From a checkpoint of a small transformer trained on Wikipedia.
Size: 14 layers, width 128, 4 heads of 32, vocabulary 3140.
Architecture: RMSNorm after each block, rotary positions, no biases in attention or MLP, untied embeddings, normalized queries and keys.
Training: a variant of Muon for these matrices, 192M tokens, 6135 steps.
Each number is 128 + 24 x the weight over the matrix's rms, rounded and kept within 0 to 255. Layers, rows and columns count from 0. Numbers have three digits each.

# layer 6 MLP up, 320x128, rms 0.192, rows 44-107, columns 64-95
165115120138120119137107095087124147112149126104123119127116131138102099167162133130106127110113
102157123165137124103147077088137152112143108179131141101129133137104127118110133129127150098122
125095151131130125123145118127139108124119151133146128114121122132120126134137126082132128140103
137118107128106139073098137148096165147102104157080127142147157112093177114136125107092136157179
128112145114171106109127143166141130167128128114186140075081124139147120133132134165136106135133
137151069124119197134113134132149090139142105125098112099129120130145172110138129088149148101132
178155129083124164125148132153146193121132158124176106149119113114145139120159141148153095113144
179128142109115151149127091136093144153112160143131145083108110087104100121096137138125135158148
110133141103154130095117153129151146163129168094137128095104133121138125150102118144121112119146
114124154127100160160103154133127137149178138110159127153111129114115147090112155105143149084148
074091099107090100100127119112113107143098072188194126163115161109145122164089120149149155116102
130151118126146102107125107084130097128123119129117126180117103131105110145144157125195125170078
147154115146142150120148127158115153123114125131127108112123122172116173117111149124126122117135
106155143156133147124140111143142140149054093125109149117148104136123120156136132141137111175119
113122116122183130147129139095099093121104133075135130142157153149149129132110104142115132136123
142111154104127142066066155095127139112118161135129114120122125185117142125120140119128164183146
144105145116141126121134146121111130128160140149119135135143132142136130145134123119138115132159
149102121157153097148125140098114134135103119130138127144141132140104142137169114093120149175179
143125108085184146105113115148088096144096105084114143123138143051155134098155156141126124115154
194113085126132159160118148102127116151113131169122130139106137103127151113143110123151122112063
128109133150101156166168105139126161069129080141105126165125116072129125101150119089096129162169
116140121163109110106137160168140117124138147111133130128147115132100117125122113113134102122131
186128129142143111125136157153098123113169166149112122117158147150156122122059115115137097155147
129075129141134133117114093110168127112124164117131082152126133138186129112095149129128123119112
123125169135116133105104142133156156128141190150126129114153077099131166207146103131092118115097
115129161098135155125103079122133142137087068131113116146097149134137134115109100113136123079158
149138095111129148125158133155118156142141137156128071126153095093161136111115155111105115123141
133131149116140096079145110155082157138104149119127128146146110152156100144115170109151114153130
147149130133130113115109142120121140149122128139126145131126072150131146132118125130118115100129
123097103116148126151135140125136123132139099143165152100142128137105097124131136140176138129163
124133117174114176079120133139122139148167139153126149119135135101135145142132159140107121109168
110118109210125172144149178123160105111119160152103101103140091136132129149160157121123115140161
134119141142155138110145124081177105138155109146138172132111155138083107134088110144116142175106
147129137165092162119116112122085159139138147150102080109134144132122088150111124169133115173111
127157136120111101166179080112122082104131068118126125111140126088176113090104101121132072153155
146129119126111125130140113097115118131153137123155150136080114145102114136118108120121152121139
126098140110140127114124126102121147128154147135107158173153105111113122148125102138148079131131
124127155141118139143091147090080132135141134142138105132127143143106110110124133136135126092130
119156136154116141148135150139101132115139124137097104117095122106092135117069157137126144111137
116154125103139129090145124109148110150114113176151131122095143156107123091090160153171137094164
090155128137110156119041125095138157158132095102100093131092143138136126127132087126169123138122
077137147090099141125094117151123134158100138182106116126141089080139130174105121117141119107112
166161110129101150111100148128124148151088166102146141125142176111139125096113098123117104141155
143100072130129131160142152113136123148150128108134126108106136105100141111132147103112167104104
133175092121115156128129096092160188121101122144122126164128147123120104132115102126135136073135
117070107149131119146178111101109134125096148111132170127167167130151125156166156113167102113125
102126139143124122134140094119135124099131104149106114116125101107153106110156120128160140117122
089125158116110161110109107090156144128134117143092109146147099124128156069144137123114123131101
101122161127104093169127101137149146116083071134123113154131145119106127135102141141113130116122
115098119157119101117128090091138154141144141139129151138113114130101134126123166118136118151046
101157145136121111126193114147206150103082147138132101114108120110125109145116136126054143158167
185118107125128142116138136102127094120150080141179117120118102133121120110141171108182127096117
165130108131123109157107143195167114134143170157126143123131152182157138127139082084103141119123
136177133183135114135110146141140124120159181161132106095145117108121052162130203097137104100141
159146098159131087082144112134118115130119173046150091142127113134124186152123104124149137123133
135137132112126127174083110110113119101113160106115115135117144106089112095164166087093152116108
110077133162109153115139102120126096106127099142131126155109095128164106119155157125088164131134
163123107094154129103148152100106126124109133131146161151131128107131078142153127152135109152150
125137154145104105106116096128123130128099118168132141124103111121136130158134098104146136113122
116127116140104104182101119130117152072200160123099146111143138102146129132062108098137142122153
139132113145122100137085123120123136131122114085137150111122142111140147111096158136135141116113
125116152127139175144141135152137121161154145117146133120174148089111155102159160087132149120083
126147113111116115154119136066105101124137101129119068117111182159159146139161111108113134111117
132112101174095131094161104184137128150105139129196134108145126138141097109127182129094115174116
# layer 6 MLP down (transposed), 320x128, rms 0.112, rows 44-107, columns 64-95
130151148125118132149151124126114126157096137168152141138134131114106120097153147123140127151168
139114054119165077170114071162076120071164137144121150065127072114125128146129110086168167130129
135135127133138137128131147125114147101104139132171139134123078105128148124100105129103138133138
143142116189142130143134147139103085113114147158168183173130119141157090130133133135140139091124
131133147150129096136087133124120145062132124129155163156148075148147145099145101139174138153074
116115132136153130137111087158084158129107194139130127150186152107093086076149088137109137143093
116121100111137131129124118140120119157163126137071112102137149107072124144137149127104097146131
087108133136109094098111133082125097149158095130148144104131119176135186164151137102145152106120
134125133173133124134108165113138089088153156173113104185155131085139133097110125114097074133126
146141126117146116090164119145133119090098099150077125115129124105138128181172132122127105202129
145127121126138158112127111112089149026078136108127121076148108159084152120113139122113108139116
145156115079112118170131098136141126148094096170120118119135138143134134147152110157122108119126
127169164079117144096164173151089140123090106115121102108183156132154101153139096157099162127123
153095105151133085124139124130124140127123118115114176150174126149147125135137132137146118113129
127146115080145108138150132167132144146140108144153143131105082135162104117111139150125123124136
153174151128125120161147117115146161146150127163117107104067130127137096115140103083175122118152
090140137090095148120145113124106128091158111143150157101131123144112168146136127121131130103131
115146153056086147103147119162111096145121110130127130104114130139121143160089136139125122106126
147151116157127141129118138145174136122169112104091124128084126134128141135111085084155138122119
088130131125109157091087106140113120113112115131107162107132131113155104135146127137114143090186
121122136105139121113133111139131121119126176156154164142114175149147145146108088164145058111079
165133128066115116128122182116132161150129127143096102116095112111127084113139076101107128131142
084152157073115142127072120108135115143101102123126124175123098080085090114153138124116133132138
078127138136162125123143156172121115141116090154152156114160119099154129152138127139125120119105
104130147127111113133127145154132116127151175146118105117077109119109150109132130079125127166128
087094138138116153114138167104114150115132162147123122079142096117108124106101138098115124139101
114168131106085156123093063076087107136172116076140127137074130146116124140129137097151123152137
088117134136125155160143156101188116144110144144141092144119111142134119102106125145101164144109
138126122153140163131137161104125171116113150127097121143137143127124069161162136135116126116065
147139125118103124139123110141116123084135088146110152152103103105120154145092138129101114118139
137119150129123124178150128124107150103114113081141131139148160167136102158134124131132151109162
088115073081127147074169094114206130152134150158128093120082121134165103176089132049124140152136
115147134153150136144124119118150134147136151136133084155136146110140125141102128111137146082125
072134105117183109141129188149169130098119116141156164114084131129101118104120132106140098145134
158129135172114096138117162108122135141150136131109170138166115135137160110122137186117146148135
128181115095132111130124160135129150145122106144111123135151129147168123133126119126141128129123
117103150136086122112093108101116136123123107123140124136170122149069130133147132085109104135131
150121098149142152150168164135114163135125125143112104145151138155133120117153147124105086134139
121129137142107121123123114128130075123150156148142129104145164149165104104171122091133143168139
129103141153130131159129147113149154104150142073147142133115126126166126126121108099117136135122
126126137116146101140113148108096106095144117146103142110152092130164128128136134110159081097138
144087182138148155115097158110146145101147147115166116128156153151123156160156134159097133155154
156140142155138104149145136103116148162130151135130120137138085141125118145119129147163142111133
153138110131187138127125066132100106107113147148131117109124091126136137206132127109117067142142
136102122115118113173128188131159108151117122109138093152115112097118155156144093126128174115087
169130142099131105106099169133148142159164095117136135097130114134097116121140128155130125132114
125101077126151152133132134125124163110136147132178125184158134133111153147121096137136116158122
153113114123107078127100102130092147129135077142125177130132146126138137159100129095085172085121
130093072140145150089142125127114151133148169126132128138129103128173141127117138117140118147135
123143095144116101146160136139160166155077149097171145135127181106141124118105125124133173155117
166114114115100154150055106066093156129149131130108156139103112156113145122150123131124159096134
081120143140116161114154117163123128182136156147093114124129137083159123117122103106085115173176
110112168145085124105121116089115116175164118129110152114139089109126158140159188167121154176127
083127131073133122128135080137113157159126076138139149162138118142181154092083113119119149102147
126120103117131117175126151164123133086102076152145124083126117112092121108140127160118132164115
123123149130128099134105149157134122153139151122149123153157092128101125147083121172150156146146
064111218175141176076181140182135108065124123120189137120167136107149159084132138147123162129144
084127130124122115159148103157145106151134131104154138111135092126123158107116148136135155110120
128107086139142141100137165146125136136178099120145145139139132117130126158133112139152141173158
159082109143188151122114149113134150153128117094170139174162138148162123094123096103106175134144
135104143111139153137129184197116124112141095147157131146170138140141130131159102155105126150127
126162127123182127090136142095158105100159075166102114138066100109089084139127109131120105132142
120147093168169161158121113119144145146134127124123150152124100114139140124144128148127114123134
112119141122192120137095143085116183136129165098114130101135106168117176117077078112150112115138
# layer 6 MLP gate, 320x128, rms 0.205, rows 45-108, columns 64-95
141109136150126163074115170182109126139155156099130074137104119155126130134185098107165122140167
136127129136122129139121076134148129131137120148140137123128110111122135118151142105139128133157
121162122174140082141119152132129113110118148121153158134116097161143136074125119122135176115131
100113115165164128153142124141140129104121121155156101148139125137157125152054142156203100092118
112171126153096111115142135136128153111129169115145139146144096104110117139147108120158105157129
082157108104105130142141131134141107098114115123144167105125095124104143107139145086145139070100
170103122071158128152182119126116132107127116101098120136158148092128100129107117143107105129130
151142053127152151157146086146119111087148149165084138116159171086115141121133096104140079089126
121128104130152109141168130187096111108147130107149155104139119107113112153152152129121127170178
079158149114127161088143161132100143086110043107123146068132089072118154070108135133176106093046
120147150183116129137125109146120168148168094113130107133107149133162167136127159101148103154102
089121149085153176093100110155133171090157110145077145117116127097158168115154105132123150113125
144104109119134127128091149146087090141120118142123155114095140142116114098123108117101132189149
122144128137124114118147152197128131104130171076120109094126171161177128123105101135139143167153
134132127123111147130129114165121097142130113191158124149095134128118113141138134145106119161117
107128103156101146114129128129124120147104133109110114118113144127121133101122147120134135111105
133133140165160142141138155110095119101138144168137140108148129141084126119103172138102133146133
093115125081146168142116166154133143198094172086087126135145205115113120100152114169096155123149
112101137089123124157108162110138114119136065107151172134134167148098147088115118121135151138170
113086107114136134104128142138170114142163102064123079155136125120115124130140127174135159094157
136100129108142149142122142162117128125121101140123114116140118121138116105125129158155121109115
111137140141140162111160110113151148092167133158132135094134126127141132157149133136151112108123
089124113084121142140106092121107135124106117168169162143152120147073137119159118101168154084154
108139179152117160079126122127143124121082100138100101113116166117148139123129115133141135159121
154085122114135132108155129100124125051092112141168125145111137091136116099145120126124095142161
106123106156107127109101164121112139095136089110134138115082191123094130145144126097114115114146
106129144127154159152082123127135139129167126156168130132112147097172140135118167127140127102117
120126136119119102138091115162105162141148102103148136126138125096119132111124138123139161110174
089133123118129143119113114137101103140133163119124141142160129133142147118145121129124138129148
128114147131114141146104151112120090126120122085144124118116156131092082163139127116159124073146
109156153135120121105152112125143124122156173068150118153118139121148101101144118097139108116128
100122126091142092116161154160077143120116131087115142086126156131142169102140141166167094175128
151158108125096153147086148119103136155102099094119127113154130106105175135117153133110105111152
111125151129124130126117125150118120128147159152142066153087162181154123144072104134125150169135
096143114130133149131083137164099156134111153159110135110145109110136164096125126139161136132144
103141134146135125133087113136159130141131136090125117149142164145135161123172130130122141125129
110167140145092128129080148134153142145131115121142113121172156111109103108120100132142138104130
151150127079129157077087101113097155179098140100124112127145135119123119107094183130130110131127
132111132132175153109105116156147143116086104155102132118141073143124177122111117137130137077147
060145151137106135119150148133122110143135138117093126119130130130160163125106137131132116159058
136150161115097192144120137141112110135118115097105102078128132131123150128152147105110159105105
136167105107138129104081122142093106155097097115164073150122151133112104147170175111140163137110
111166191144114085095119149153124169096099136141121114136141123152150131113155137118092161122145
124127099090133161112120146154130136185142159127167186126108141129129104113131099145089142102096
142136112147113122127090100131135131133177167135126120137136141137164119130088152105167126129116
130131137139129143120189095125101111103117111144164142128137085132112117143125111131144117134163
169169088146126109122162163161135135158156140112147125128149112110133122140136102103065062112135
166109134105121138120160128139125121106133176120153083110151102126152126116136153150187139131140
140171118159119112090142131145123139152130133112131129090102169117177145138131136108129168137094
096131126110138111087124141132164115115123158112125138145106123104134138095142133112112120136138
166119102146116151103182135130123126085149123122152107138161116129124082149118106149145154111069
176136165156104121132196117149139139131104137075176136142155196118133121148131145115173143081136
105067124126130118132128060138153156105118119144136150128153163125172133128129065125107164134105
117153100144104098156102124136116115132147096160102153094137146145140072129117151126149148092114
120151117160128143159156146120127125136135161138074109121112114126100117122143145094116109119143
149139109113175084159119170140119140133144133138110104132096158133054138136098063123136100119148
146107122120158116141087121138116129113104179087153149161145093136134094128106196143154131120113
128134113098135115135123132161114121117143124106126093116100135119120125120160170152131111137148
095149103182084098109138151103085142137144132127057094166090134112114139164121122111156070150091
122123153136155136079131150133132121061083163106133134121128114117120119116120124143139122115150
131131113142072078107130149142112163100117129142157130136143091098151129161165155092180118155120
135147128111135146081136187145175104104156169147134153162141108142159159108116127185164157131138
141134164127120140166098136144141123106165114132117107121137169108120121138128141107084132117135
096117139079172151084131119148088121111117120104129136124081118074139138149121120128165117130120